Weights of a small transformer language model.
Size: 23 layers, MLP 256 tanh GELU, vocabulary 6796, 1.72M parameters.
Architecture: RMSNorm before each block, learned positions, biases.
Each number is 200 + 20 x the weight over its row's rms, rounded and kept within 0 to 999. Layers, rows and columns count from 0. The size before them is the row's rms in percent of the matrix's.

# up: layer 10 MLP up, 256x64, rms 0.197, rows 153-205, columns 0-63
# down: layer 10 MLP down (transposed), 256x64, rms 0.181, rows 153-204, columns 0-63
up153,087,188,179,220,210,234,208,246,206,187,180,187,190,184,170,207,229,201,191,178,215,228,180,217,236,208,184,227,200,205,220,210,242,210,215,217,200,200,227,178,210,186,199,189,197,189,170,212,195,143,216,194,212,180,223,209,205,185,191,168,239,202,203,189,185
down153,092,203,212,236,210,197,182,201,201,222,206,191,184,214,192,198,184,211,230,208,181,174,213,202,195,192,176,155,193,182,182,213,200,234,180,178,161,211,200,231,173,174,207,196,181,195,212,198,178,204,170,212,193,140,224,223,221,198,205,212,214,243,184,224,202
up154,103,199,194,192,198,234,197,198,213,206,191,216,162,194,178,209,225,172,209,189,199,161,222,208,209,211,199,255,201,197,189,205,174,228,192,240,149,191,189,212,209,195,182,216,227,189,185,211,235,178,200,237,169,206,207,234,217,206,182,200,204,192,192,177,193
down154,113,172,223,214,202,203,191,219,231,206,221,201,215,210,203,208,220,181,217,219,206,215,219,206,234,204,209,212,204,198,197,196,222,203,199,148,181,203,233,175,189,196,235,230,207,179,192,213,204,248,243,182,189,203,191,175,207,208,203,210,187,147,227,181,177
up155,095,212,192,251,152,215,202,206,174,213,183,183,199,206,187,222,202,165,177,193,225,207,206,195,213,221,216,208,232,187,210,208,194,173,175,203,181,165,226,185,203,209,206,203,208,193,171,170,191,219,221,167,220,183,184,206,190,205,220,210,156,212,232,175,187
down155,107,176,176,184,245,199,190,177,228,174,183,230,166,189,244,185,203,180,166,224,196,193,227,201,193,195,202,209,178,201,216,222,174,201,206,210,200,185,220,179,234,171,183,188,198,204,186,177,183,183,198,212,155,229,218,207,209,188,189,190,194,176,222,212,218
up156,106,163,208,189,207,193,195,182,203,224,185,178,208,203,153,170,190,197,207,210,182,239,211,218,222,203,207,213,165,212,215,216,200,218,232,240,207,224,203,162,191,171,215,200,199,210,174,202,183,221,218,170,204,193,175,196,191,191,232,191,205,233,212,239,216
down156,120,210,203,183,193,209,167,183,172,192,234,232,197,189,226,223,230,211,185,197,229,228,210,174,202,188,213,181,175,199,203,152,213,224,204,178,185,183,212,235,203,161,172,214,216,195,219,194,234,180,187,231,192,178,218,180,194,208,216,215,192,210,175,184,185
up157,115,208,207,200,194,180,190,201,196,180,223,216,177,198,188,209,200,189,197,199,166,202,181,225,207,245,191,213,219,228,195,172,199,185,239,197,235,236,201,212,224,213,201,238,181,196,183,146,211,198,209,203,236,194,215,194,179,193,163,185,160,179,200,204,186
down157,124,177,212,187,196,177,185,186,212,182,214,196,196,186,206,207,210,227,205,234,255,214,184,190,186,166,241,177,191,178,204,193,199,197,187,198,154,173,213,183,174,210,190,164,184,199,208,237,223,214,188,201,162,221,207,201,214,174,219,170,225,208,195,192,190
up158,095,184,229,191,207,202,172,182,225,193,218,215,199,182,213,221,223,158,186,225,174,195,217,213,170,179,178,211,222,186,222,228,207,183,189,196,215,195,215,194,201,241,205,177,173,212,185,226,232,153,193,189,203,201,213,164,194,222,225,196,193,224,215,209,167
down158,077,209,200,254,189,179,236,188,186,196,172,174,214,197,186,172,182,209,186,180,197,223,190,220,198,238,179,206,226,198,216,196,156,181,184,199,208,197,246,185,191,173,223,205,223,223,209,202,160,180,197,212,217,203,188,192,212,201,182,216,195,182,174,228,201
up159,109,227,230,215,220,234,196,208,221,177,205,211,199,195,227,207,186,211,194,163,191,192,221,226,204,236,193,191,229,186,171,194,192,226,222,170,185,195,215,202,185,155,217,234,210,210,201,179,175,200,209,209,232,176,212,186,184,206,157,186,216,191,224,201,231
down159,123,187,201,184,207,193,204,233,176,255,208,170,216,224,166,185,210,225,190,217,185,226,162,178,198,191,171,210,162,204,198,191,198,179,205,211,217,225,152,186,197,232,202,197,195,210,222,194,217,192,216,185,201,170,184,216,240,196,218,223,191,204,195,209,190
up160,115,184,228,229,199,219,241,206,211,197,203,186,224,164,185,193,214,209,210,207,200,222,205,190,188,188,233,212,230,172,202,219,213,224,196,220,205,185,221,203,206,169,211,206,215,173,193,186,212,174,202,204,239,183,176,185,230,200,232,248,171,208,227,167,203
down160,134,198,247,203,209,200,185,171,189,216,212,222,215,195,223,230,192,181,246,230,210,193,159,211,179,182,236,185,210,216,170,217,177,202,229,202,201,187,216,218,175,178,212,199,198,224,219,234,208,210,184,191,170,207,221,170,178,208,200,178,178,182,218,206,199
up161,103,232,211,197,208,223,209,174,212,227,199,204,224,197,199,169,176,184,248,175,190,192,217,227,195,221,196,192,214,200,218,172,207,211,238,187,203,168,211,218,198,155,197,193,176,212,203,180,219,201,199,241,198,191,164,187,231,199,190,182,192,218,189,159,181
down161,093,216,235,181,200,201,206,240,193,202,236,183,210,202,228,212,204,155,176,165,157,209,208,195,201,190,219,217,175,197,185,220,188,231,182,184,211,165,199,227,208,179,207,193,201,179,187,178,218,194,184,201,212,167,178,189,180,209,202,178,179,240,180,207,189
up162,107,205,190,179,229,197,201,192,218,202,184,214,172,224,185,170,227,194,210,163,216,221,186,230,194,222,174,176,226,208,164,187,164,169,191,177,188,174,191,218,179,203,233,221,197,208,185,215,198,188,238,192,206,192,213,196,210,197,168,176,187,186,215,166,229
down162,103,190,233,207,173,202,213,209,184,168,187,168,191,164,203,191,182,203,159,230,204,176,195,187,221,170,205,215,193,208,224,223,216,219,188,201,206,220,211,158,216,200,172,190,191,213,202,177,179,205,135,222,190,216,212,202,220,190,212,217,226,219,200,197,194
up163,081,242,257,204,197,192,204,194,190,202,189,212,171,223,221,202,203,208,197,197,197,205,191,243,208,157,229,197,223,172,195,201,223,204,156,222,190,211,163,245,173,196,182,210,187,212,169,181,201,199,207,212,220,185,200,216,204,206,194,190,189,211,182,225,181
down163,080,194,181,182,211,211,166,216,219,195,195,215,218,181,219,198,220,235,186,204,207,184,159,206,144,200,212,191,200,208,171,171,212,186,207,201,238,205,199,167,225,205,179,209,218,202,169,212,181,218,221,178,169,206,216,189,196,236,198,222,188,159,190,189,190
up164,109,203,208,183,199,182,202,191,194,214,205,180,202,173,199,211,194,196,211,158,215,203,208,220,220,200,187,222,197,166,164,172,200,215,241,224,198,218,204,207,207,210,212,192,190,220,252,172,164,216,157,169,220,196,151,196,188,207,193,189,169,192,211,212,220
down164,135,182,233,230,191,212,229,177,160,179,199,167,215,199,175,182,218,186,198,213,205,187,177,184,201,192,201,205,201,211,214,176,185,208,186,154,171,166,206,197,201,169,237,189,193,201,164,198,210,203,231,184,193,212,212,238,218,221,225,236,216,209,196,209,207
up165,102,213,190,190,219,189,190,172,173,214,165,169,208,212,193,258,212,213,193,192,223,206,211,205,190,188,199,213,193,252,220,206,181,181,235,193,197,219,201,219,187,191,227,193,213,229,238,199,203,204,176,176,227,221,193,198,201,203,197,178,190,154,168,198,212
down165,069,203,187,186,167,186,199,184,191,186,212,224,201,206,164,245,205,181,226,222,215,236,225,197,192,170,189,231,223,188,193,216,206,223,211,192,186,202,167,235,183,226,203,195,187,181,176,224,230,181,228,185,221,187,214,206,215,163,215,167,181,189,203,214,196
up166,087,201,217,217,177,213,215,194,222,237,178,193,213,242,172,193,209,146,173,193,218,211,208,210,190,224,189,187,193,210,237,203,219,179,195,198,178,226,155,205,192,189,217,188,168,207,174,198,206,200,192,229,157,228,211,181,194,218,218,223,196,198,212,217,207
down166,101,171,170,187,209,197,211,188,165,207,156,210,216,192,189,197,179,200,218,227,172,206,227,199,207,207,198,168,221,189,218,188,188,190,198,209,192,203,181,188,212,199,204,204,166,198,214,230,182,201,214,215,184,197,198,240,216,244,156,170,225,238,187,234,202
up167,095,175,216,210,209,214,190,233,191,191,204,224,195,210,178,199,184,193,211,210,183,216,181,217,176,168,211,213,170,198,236,223,179,246,189,215,201,188,230,220,231,161,259,208,196,209,185,200,176,213,186,214,212,206,192,200,216,201,201,154,176,211,185,207,188
down167,081,231,185,213,199,185,200,212,182,220,203,191,216,224,222,171,194,187,188,228,192,203,212,194,165,186,165,181,172,252,178,197,187,199,203,169,202,177,198,187,190,201,209,183,193,182,166,198,197,219,188,183,207,167,198,179,192,188,204,234,262,180,190,218,183
up168,095,188,198,173,181,188,170,189,212,181,201,202,199,160,199,214,260,180,175,213,230,194,198,213,223,217,233,168,210,197,232,224,231,164,203,232,205,226,204,182,181,234,197,184,206,192,181,198,208,210,203,222,184,227,225,193,213,196,209,214,182,181,209,194,215
down168,102,215,192,224,213,164,226,195,185,207,215,149,236,199,216,182,192,205,207,172,205,177,160,208,180,205,179,230,219,231,201,218,190,226,192,185,194,229,204,224,180,185,246,201,216,197,207,201,188,196,184,206,224,165,175,174,188,196,201,220,234,207,205,203,192
up169,097,185,197,189,161,234,181,204,203,224,182,182,217,241,205,208,206,212,240,180,214,160,178,199,241,209,180,199,182,198,198,184,218,221,212,208,158,225,169,192,195,195,200,241,218,206,205,187,191,189,196,208,219,214,212,204,197,183,216,187,168,154,191,194,210
down169,098,188,212,192,190,205,187,234,238,170,191,242,195,222,198,212,185,204,207,235,207,200,169,208,221,223,169,173,196,160,207,224,162,186,212,175,201,196,211,185,188,163,192,191,184,200,188,201,207,197,180,216,193,223,172,223,219,172,202,217,187,174,205,170,170
up170,084,200,221,226,235,216,196,197,235,194,200,195,228,186,199,181,234,211,201,212,188,189,203,217,207,171,209,236,215,167,190,197,209,209,176,215,211,177,195,205,216,201,181,202,187,204,232,193,201,255,171,166,195,188,210,220,180,166,234,195,151,204,197,207,216
down170,095,188,199,222,200,180,179,200,167,196,210,220,171,193,190,217,188,194,220,179,245,213,189,179,211,195,210,193,170,206,198,225,173,222,206,200,203,205,173,169,200,179,222,175,195,198,186,229,247,147,182,189,199,206,218,231,191,250,197,199,218,198,190,206,204
up171,084,190,194,197,237,181,203,228,254,171,222,196,186,212,231,202,201,234,212,174,177,188,173,165,199,203,190,187,184,199,207,218,203,180,216,198,203,189,232,215,178,156,188,214,194,226,192,197,182,153,200,224,214,190,183,215,210,169,178,205,219,212,212,193,196
down171,078,223,193,207,197,158,203,179,192,207,207,195,200,192,192,237,179,165,182,202,179,207,227,182,183,170,185,202,217,197,174,205,233,228,193,186,196,160,187,218,191,222,214,172,207,184,196,238,227,229,206,180,195,211,241,179,172,184,165,174,189,188,206,201,194
up172,093,214,156,214,217,208,193,220,199,185,197,221,175,216,178,168,192,222,190,206,226,162,209,186,204,160,182,222,179,189,207,207,189,189,206,219,184,206,191,209,189,196,183,201,211,201,187,204,193,193,151,170,197,230,159,213,206,259,198,203,174,217,191,175,216
down172,090,226,226,185,209,194,201,178,168,202,226,214,217,183,191,174,188,184,172,193,194,236,202,222,170,233,219,189,197,199,186,184,200,212,184,150,197,204,187,191,188,212,204,194,161,188,182,192,178,184,169,198,208,220,243,182,192,183,191,206,226,153,200,231,201
up173,096,178,222,203,228,203,174,176,204,169,196,205,199,206,206,220,240,180,208,216,227,182,190,224,190,201,191,175,196,174,207,215,166,176,236,187,192,217,197,204,235,193,211,197,221,200,208,199,199,205,238,190,162,222,187,199,251,186,174,185,196,212,201,175,241
down173,088,185,169,220,193,190,161,193,169,219,219,203,215,183,253,170,177,176,222,234,190,207,202,183,186,214,197,204,178,203,181,180,207,246,211,191,210,213,227,210,202,218,186,226,214,208,201,213,167,203,216,194,183,196,215,212,212,228,174,231,200,184,190,219,169
up174,094,219,176,202,237,205,192,178,191,211,195,195,190,202,174,214,202,187,204,177,197,204,188,201,216,219,173,184,169,230,168,250,269,212,169,219,195,184,186,199,192,211,151,196,190,213,190,183,224,173,197,179,210,205,195,198,177,213,195,185,222,198,190,187,204
down174,086,177,156,215,188,171,193,175,201,213,209,196,199,200,180,174,178,209,212,215,209,195,224,168,215,209,224,168,233,172,188,184,199,211,225,190,198,207,200,199,172,220,184,216,178,175,202,237,162,232,209,189,201,171,197,184,163,227,193,222,230,223,191,208,194
up175,105,196,212,214,199,184,207,206,208,234,182,149,183,213,172,200,203,180,208,208,213,193,220,184,202,199,208,158,204,198,197,160,181,190,221,178,198,184,179,183,177,205,181,209,204,183,222,170,210,227,214,187,226,183,218,210,207,196,143,185,154,219,206,172,210
down175,087,204,171,209,163,228,223,205,195,174,220,233,209,152,207,190,215,216,238,182,167,207,164,192,176,193,185,218,194,225,196,217,216,229,155,229,208,212,204,179,191,207,212,210,194,212,197,225,201,189,191,208,170,219,178,198,203,207,221,195,232,185,185,222,192
up176,110,207,226,175,211,175,230,186,221,157,201,141,174,206,240,163,203,196,198,192,189,197,207,227,194,183,173,168,193,195,211,217,223,226,205,227,204,189,211,177,185,210,214,197,215,198,199,215,212,187,206,201,184,194,185,220,180,197,199,178,173,160,174,222,205
down176,117,188,178,179,188,167,176,146,228,211,184,204,222,204,213,197,200,221,202,227,191,189,205,188,209,237,204,163,200,220,173,220,197,208,210,154,205,183,174,197,205,230,186,193,208,202,198,203,205,210,212,218,213,198,211,202,236,214,183,171,193,201,236,192,250
up177,089,228,215,242,239,209,219,200,193,225,200,191,211,189,204,179,188,161,181,184,204,202,227,213,164,199,205,215,161,194,184,221,213,206,207,197,182,237,195,221,212,201,209,181,218,214,247,194,210,147,229,224,177,193,188,197,221,200,191,214,224,200,209,199,188
down177,095,175,215,179,215,192,227,203,249,219,215,199,201,172,195,171,196,147,229,205,165,169,193,194,211,206,196,210,193,190,228,170,201,212,176,207,222,191,203,236,220,236,222,175,189,199,187,225,180,226,182,198,227,205,208,203,205,186,191,210,188,179,202,174,180
up178,087,176,201,235,250,187,179,217,231,190,216,201,209,235,256,219,207,176,195,213,208,191,187,197,220,191,208,186,204,214,203,214,213,191,204,190,210,229,235,217,163,201,228,179,196,196,196,198,221,215,184,186,219,235,173,176,199,206,192,226,201,192,240,207,206
down178,092,212,201,242,207,181,220,204,198,192,152,167,212,219,198,194,198,210,157,198,221,213,181,206,189,217,198,221,170,221,211,212,187,188,232,181,193,188,226,197,208,189,194,149,236,177,168,215,203,201,194,179,203,183,203,199,206,216,232,195,196,176,243,200,221
up179,084,193,236,203,193,191,176,218,208,210,220,195,221,207,205,229,219,156,216,196,176,161,200,215,201,218,202,209,187,208,197,223,165,213,207,191,196,197,176,241,182,206,209,210,205,178,241,201,175,178,215,235,178,205,211,221,220,204,157,183,170,211,167,199,190
down179,091,214,192,170,199,167,171,215,172,186,193,216,193,221,202,210,215,181,229,180,174,196,189,185,193,173,192,191,209,167,186,184,220,226,231,192,149,239,223,217,203,184,196,207,147,192,211,189,225,177,177,217,194,201,197,204,209,218,179,232,188,197,192,216,191
up180,085,223,266,206,222,207,205,217,182,194,218,222,185,200,176,216,195,212,197,191,213,228,183,180,199,249,211,220,210,192,221,232,154,158,197,198,197,164,218,212,199,201,194,216,222,211,183,209,232,201,202,204,192,191,191,221,201,179,214,200,173,186,225,196,177
down180,092,221,166,187,217,161,215,204,207,234,181,218,183,185,215,179,181,242,219,197,205,206,230,186,166,173,221,179,212,230,227,194,203,197,233,186,187,187,179,222,207,176,209,202,199,189,215,208,188,235,197,189,182,175,188,181,175,243,202,221,201,205,230,194,194
up181,113,218,176,206,174,184,224,196,179,221,174,196,186,197,194,185,181,216,167,180,212,203,211,196,210,193,200,216,166,241,218,213,214,197,223,232,206,228,184,157,215,220,204,207,198,180,169,176,194,202,208,167,229,225,177,200,194,218,190,197,238,211,249,201,207
down181,118,189,228,221,199,200,201,211,203,193,224,192,221,215,202,228,227,203,235,187,158,203,217,223,177,181,208,169,240,172,201,163,211,224,215,181,197,167,213,219,213,211,208,192,198,245,206,231,213,173,210,190,180,193,184,219,204,185,216,202,211,174,178,181,171
up182,086,188,162,215,212,206,224,211,224,224,146,231,221,224,198,187,188,163,205,180,189,219,223,185,218,180,219,197,216,191,231,207,194,184,175,186,192,233,205,203,213,199,206,186,182,195,247,156,206,209,173,210,209,185,183,181,219,194,218,194,209,203,189,191,170
down182,129,236,209,187,181,168,190,204,201,225,185,201,177,211,173,212,219,173,198,215,172,203,186,224,230,181,196,164,190,195,195,219,180,176,235,184,187,214,220,178,205,206,193,229,199,184,218,176,222,224,172,219,220,227,188,203,203,202,197,239,210,148,181,214,202
up183,107,194,209,207,185,182,200,223,201,197,206,209,217,191,183,203,158,217,175,199,177,173,239,218,198,202,221,206,212,186,224,166,179,161,195,212,261,214,187,211,175,213,215,210,198,225,214,201,213,191,189,147,191,200,183,235,184,195,186,207,201,210,236,201,185
down183,089,196,182,193,170,189,171,201,176,219,207,184,183,195,225,194,192,219,204,217,197,185,207,200,191,225,174,184,187,187,153,190,172,191,202,137,178,232,201,196,189,178,200,217,205,198,222,215,207,178,232,198,161,229,184,220,174,195,214,218,232,168,198,195,200
up184,139,217,158,183,217,172,189,199,225,191,175,214,193,215,187,231,192,176,231,191,177,227,223,203,190,161,181,238,199,186,162,191,197,231,171,205,211,199,174,197,219,176,220,181,206,211,200,183,196,219,205,201,214,194,194,215,170,180,239,211,190,233,208,220,187
down184,145,232,171,216,187,173,205,160,156,153,183,222,206,186,196,193,194,215,191,213,228,217,196,205,173,179,212,207,214,205,171,164,201,184,207,202,203,173,193,194,229,175,207,174,169,185,240,207,209,199,195,210,223,206,208,183,203,220,161,200,193,216,214,210,223
up185,095,224,194,199,191,210,179,210,215,188,131,180,193,181,173,195,183,201,205,214,178,187,208,178,180,176,191,206,178,189,199,185,218,183,262,203,243,213,175,208,181,215,210,211,176,186,186,192,183,189,220,228,236,176,193,220,202,193,213,196,194,194,225,209,191
down185,106,182,194,167,194,221,223,197,199,210,252,204,193,196,198,206,209,193,205,158,184,214,207,207,206,181,203,172,225,174,229,179,209,219,168,219,174,199,209,170,211,209,199,173,217,204,185,236,223,229,205,161,172,210,212,206,217,222,163,201,207,194,193,172,225
up186,096,229,217,186,215,209,216,203,185,216,182,226,206,169,201,188,168,237,188,183,230,185,225,209,174,220,185,196,143,190,194,187,216,168,205,175,209,168,185,193,206,187,170,223,188,231,193,210,189,178,219,201,236,203,178,209,215,168,201,199,211,207,206,170,214
down186,097,158,188,207,171,217,207,169,219,201,204,207,181,216,159,204,197,214,196,183,180,212,207,196,187,205,199,218,203,194,199,194,203,196,159,163,160,200,232,185,180,244,202,201,202,194,253,210,195,221,176,203,186,170,158,185,219,190,211,214,198,194,222,177,203
up187,098,222,219,180,210,178,212,183,220,198,197,179,188,205,213,183,159,164,173,206,144,221,205,201,208,209,171,191,167,216,204,210,226,202,217,211,186,191,183,230,191,217,209,224,196,176,191,190,201,202,200,226,241,197,227,211,181,183,203,182,191,201,241,189,238
down187,096,206,206,194,216,194,249,192,225,152,199,202,208,199,214,189,229,190,192,200,192,194,208,219,173,215,198,222,214,169,199,195,195,192,192,167,193,153,210,171,193,229,212,178,203,192,217,258,201,197,247,172,224,175,197,215,178,207,181,205,200,200,191,207,191
up188,102,187,186,152,231,225,200,190,205,216,189,197,210,266,175,194,192,216,203,186,190,178,219,215,194,187,192,194,198,186,208,160,216,181,229,211,188,212,199,211,228,232,220,196,180,212,195,209,174,213,205,209,223,214,185,224,211,189,209,224,188,182,200,162,242
down188,105,215,199,181,207,218,189,193,224,196,163,231,215,200,205,193,193,188,178,211,187,169,177,203,220,208,217,181,163,180,187,211,233,227,193,207,229,210,192,203,191,180,179,224,226,167,215,213,203,229,195,223,207,226,206,236,225,206,198,199,198,233,222,233,248
up189,095,189,178,212,193,160,195,201,184,202,209,220,186,236,172,243,221,208,225,193,199,196,189,153,223,250,192,197,201,198,223,217,213,166,231,184,205,192,202,184,183,193,219,243,217,211,176,191,208,195,221,213,209,193,182,210,183,163,204,209,209,217,191,228,211
down189,072,213,205,208,233,209,195,189,161,222,215,237,190,198,196,201,173,164,230,192,225,213,226,197,193,182,188,228,205,206,226,214,206,219,201,208,189,213,176,213,176,232,213,205,206,197,148,174,201,170,202,173,197,202,154,207,225,224,205,185,219,222,221,199,216
up190,088,178,183,232,181,241,173,182,193,182,206,190,150,262,208,203,200,193,207,224,190,189,206,180,177,225,187,204,223,211,223,219,198,205,184,203,200,203,172,171,207,212,215,215,245,206,209,199,237,213,170,194,187,215,204,194,201,221,192,209,206,220,220,219,186
down190,068,239,209,176,186,174,214,210,207,224,200,199,216,184,227,185,204,161,191,178,213,203,221,199,196,149,188,251,188,175,204,219,228,214,244,209,233,182,197,212,192,187,194,190,203,198,195,221,204,194,237,188,222,219,198,212,173,188,196,191,210,233,203,226,189
up191,101,213,218,169,206,173,223,218,195,190,204,195,198,188,203,231,197,165,182,218,201,226,178,219,169,201,225,185,197,205,246,232,202,210,196,198,219,192,188,148,188,211,202,188,183,202,197,189,213,180,188,205,215,191,197,198,195,183,220,170,214,255,234,206,238
down191,087,213,182,202,238,169,201,172,180,224,211,208,231,187,228,208,199,192,190,224,186,192,182,214,165,193,185,155,198,223,187,209,217,209,200,161,173,171,202,221,169,204,184,214,188,172,221,209,189,208,185,219,204,183,184,185,186,202,186,241,203,193,182,184,156
up192,101,239,215,211,210,196,206,214,214,179,203,191,154,184,194,189,179,207,218,149,208,180,198,190,209,193,175,203,208,234,189,190,200,214,201,202,174,203,206,207,198,192,224,233,220,202,180,159,195,174,237,200,175,216,223,218,188,190,238,223,221,223,200,240,212
down192,114,188,191,178,188,179,204,191,212,193,174,176,212,212,196,211,234,191,223,228,213,209,209,220,242,216,188,217,189,171,213,182,197,202,224,158,189,200,214,188,189,213,184,223,201,214,217,250,220,237,221,231,212,227,180,204,224,223,188,194,215,209,208,188,155
up193,097,211,185,191,222,198,210,203,216,227,189,224,196,251,237,181,167,189,210,211,209,206,218,192,220,189,226,194,215,212,195,180,207,175,246,222,233,202,226,207,175,194,183,220,193,218,178,199,163,162,199,209,239,201,219,192,231,206,198,229,194,198,198,199,225
down193,080,217,173,196,199,215,214,209,222,225,222,187,203,172,164,186,165,179,170,171,175,214,215,221,178,156,173,225,207,211,230,212,202,217,190,174,214,185,199,210,204,212,217,164,216,175,203,177,225,204,199,222,201,189,186,191,189,176,220,162,224,220,206,208,190
up194,096,225,206,209,216,178,220,227,216,210,193,183,199,186,206,186,160,194,207,208,184,157,206,206,235,195,234,165,178,179,208,174,197,217,184,199,179,170,226,192,194,185,183,198,189,211,182,227,190,183,252,211,193,184,166,199,237,216,187,195,233,218,215,207,200
down194,080,178,174,174,202,207,197,220,214,179,183,209,181,184,214,205,227,189,201,172,187,232,210,193,170,174,177,247,180,210,196,195,209,212,193,214,207,212,168,195,199,222,186,205,194,223,190,232,175,204,180,204,175,202,188,189,179,196,196,208,209,271,208,212,158
up195,078,218,187,183,221,184,205,215,175,222,164,169,226,207,167,242,182,221,219,207,179,205,199,214,206,216,215,227,193,194,250,222,183,201,201,189,207,224,211,212,189,174,210,178,205,181,197,195,176,216,236,233,220,196,185,226,171,174,192,212,182,209,199,204,168
down195,074,210,202,194,157,174,183,217,224,222,186,186,205,198,182,187,212,171,198,216,223,207,259,171,185,187,217,193,231,202,195,209,190,201,196,192,224,167,209,190,195,212,176,194,197,190,188,175,179,231,170,201,218,180,196,190,166,190,241,225,239,194,179,202,202
up196,081,224,200,192,188,234,211,205,208,256,183,192,195,182,220,200,191,189,193,190,170,217,211,228,220,216,176,214,201,220,220,175,206,217,203,182,210,192,166,191,254,222,203,218,227,203,183,221,204,181,176,207,172,214,175,214,194,179,171,225,194,192,202,160,186
down196,093,216,203,184,208,196,207,202,222,191,183,203,205,185,188,224,221,174,204,180,200,239,199,196,202,193,202,194,185,212,160,198,174,190,182,189,219,185,193,241,214,218,173,155,185,189,196,189,228,159,158,192,209,214,249,174,171,214,208,169,206,215,202,223,188
up197,119,219,158,213,188,225,182,244,189,176,226,162,212,175,212,210,187,187,211,184,197,204,219,192,202,191,181,183,184,160,204,209,244,200,212,220,185,201,198,186,191,199,210,201,240,196,250,187,223,215,198,216,187,216,210,208,203,226,228,206,184,223,228,185,210
down197,132,208,212,204,182,191,195,206,210,215,201,204,160,218,178,209,180,200,184,155,180,194,186,203,234,175,181,199,230,199,211,219,207,186,176,221,205,247,193,221,205,197,189,205,184,225,171,198,182,165,170,223,166,191,201,214,212,168,189,176,179,167,218,177,178
up198,092,210,210,194,152,190,183,209,222,211,208,214,195,186,208,189,185,179,205,185,182,197,160,215,188,224,142,206,198,187,173,212,222,245,197,239,188,193,189,231,214,228,197,241,210,226,209,188,188,209,178,179,211,191,196,211,217,232,187,199,196,219,199,172,197
down198,101,199,184,201,201,187,164,180,187,169,220,211,184,189,221,241,209,206,203,213,227,188,236,192,208,156,180,172,217,191,210,166,216,199,228,196,205,211,193,160,177,169,215,174,192,187,197,231,192,177,196,233,177,238,211,207,200,181,171,204,208,182,196,209,199
up199,124,206,206,203,196,183,197,185,204,228,191,209,212,199,237,208,222,206,202,233,191,152,248,176,230,181,199,208,186,203,219,165,223,208,233,223,184,223,196,200,197,174,192,220,208,231,225,165,232,207,198,205,207,193,175,201,193,233,204,203,211,213,213,195,156
down199,141,178,205,185,205,195,179,226,212,192,202,176,189,173,188,194,186,197,215,199,185,222,183,189,156,193,174,196,206,215,173,226,215,189,205,212,203,202,173,224,193,216,243,192,192,172,208,179,168,202,215,167,200,163,207,179,225,185,208,189,157,241,218,173,227
up200,102,201,220,181,217,234,183,169,228,195,180,175,178,196,194,174,193,218,160,208,153,196,175,203,167,206,215,215,169,190,197,188,215,205,228,239,227,225,185,181,201,244,217,214,184,183,212,197,228,184,211,202,197,186,203,213,194,215,174,196,201,181,211,187,177
down200,099,209,222,199,175,157,212,193,173,197,235,217,227,216,198,224,214,191,205,192,216,227,259,215,178,191,192,188,231,193,206,202,193,202,176,181,200,171,208,194,179,174,172,180,216,220,168,216,189,190,208,220,204,237,204,185,222,185,202,188,183,235,200,223,219
up201,096,191,241,222,233,179,182,195,204,188,192,175,191,168,232,200,258,168,219,194,212,201,200,233,201,220,174,192,179,208,184,239,191,209,200,173,183,187,170,190,201,226,190,199,202,237,219,193,182,196,217,204,180,210,198,209,201,219,184,214,214,167,225,215,210
down201,097,186,187,215,204,186,205,226,180,186,200,219,220,197,187,222,192,218,181,193,180,200,181,191,249,201,171,177,205,215,219,187,184,224,210,189,220,169,241,186,192,230,226,220,217,205,200,198,204,203,216,206,202,210,171,184,250,230,206,206,138,192,195,194,219
up202,097,215,205,188,221,210,162,226,230,171,178,224,194,174,195,215,200,180,192,219,196,222,187,172,181,215,195,195,193,208,216,214,170,176,201,207,202,240,201,215,192,214,244,201,239,210,195,222,214,177,203,217,190,206,167,217,203,243,190,180,188,202,229,161,216
down202,116,219,229,243,208,204,215,204,207,213,210,182,178,192,180,190,194,208,217,161,215,187,219,212,184,213,213,213,194,194,209,176,215,188,218,199,222,155,208,146,236,186,190,185,173,187,213,209,197,241,211,140,229,196,208,193,189,211,202,208,199,212,218,203,204
up203,104,219,219,206,225,196,185,216,200,181,209,229,204,172,246,232,224,187,184,180,170,232,210,167,187,202,152,185,182,195,183,189,212,170,205,191,219,217,228,228,172,180,182,230,209,219,191,187,211,203,215,208,183,179,204,183,214,181,188,223,185,206,167,205,210
down203,103,200,192,206,195,197,228,227,221,171,201,190,204,176,164,188,189,217,155,211,226,192,172,211,182,197,211,217,212,220,214,229,192,186,210,185,189,211,187,178,221,203,218,182,180,167,194,158,212,188,209,179,228,220,182,215,209,205,219,194,214,212,269,210,206
up204,108,225,220,174,177,237,202,207,154,237,209,168,218,170,191,177,200,184,180,201,227,192,207,196,230,187,204,155,167,191,199,222,214,201,222,213,205,186,177,187,214,194,187,247,229,187,177,216,179,218,206,215,188,205,212,227,200,194,187,207,199,223,184,194,202
down204,071,171,216,158,249,206,208,233,206,207,225,245,184,208,198,229,208,178,194,161,195,181,206,178,194,201,203,242,214,192,207,188,186,200,191,225,211,215,175,207,183,186,198,196,196,220,185,216,231,211,233,201,217,192,207,212,184,181,209,189,208,221,213,171,159
up205,115,203,158,199,180,209,194,165,239,232,208,200,160,179,224,224,168,203,208,198,199,220,190,174,227,190,182,210,162,199,152,202,203,204,240,211,178,205,219,185,199,193,185,227,169,205,209,192,179,189,221,199,183,211,178,177,193,213,209,213,179,192,202,213,219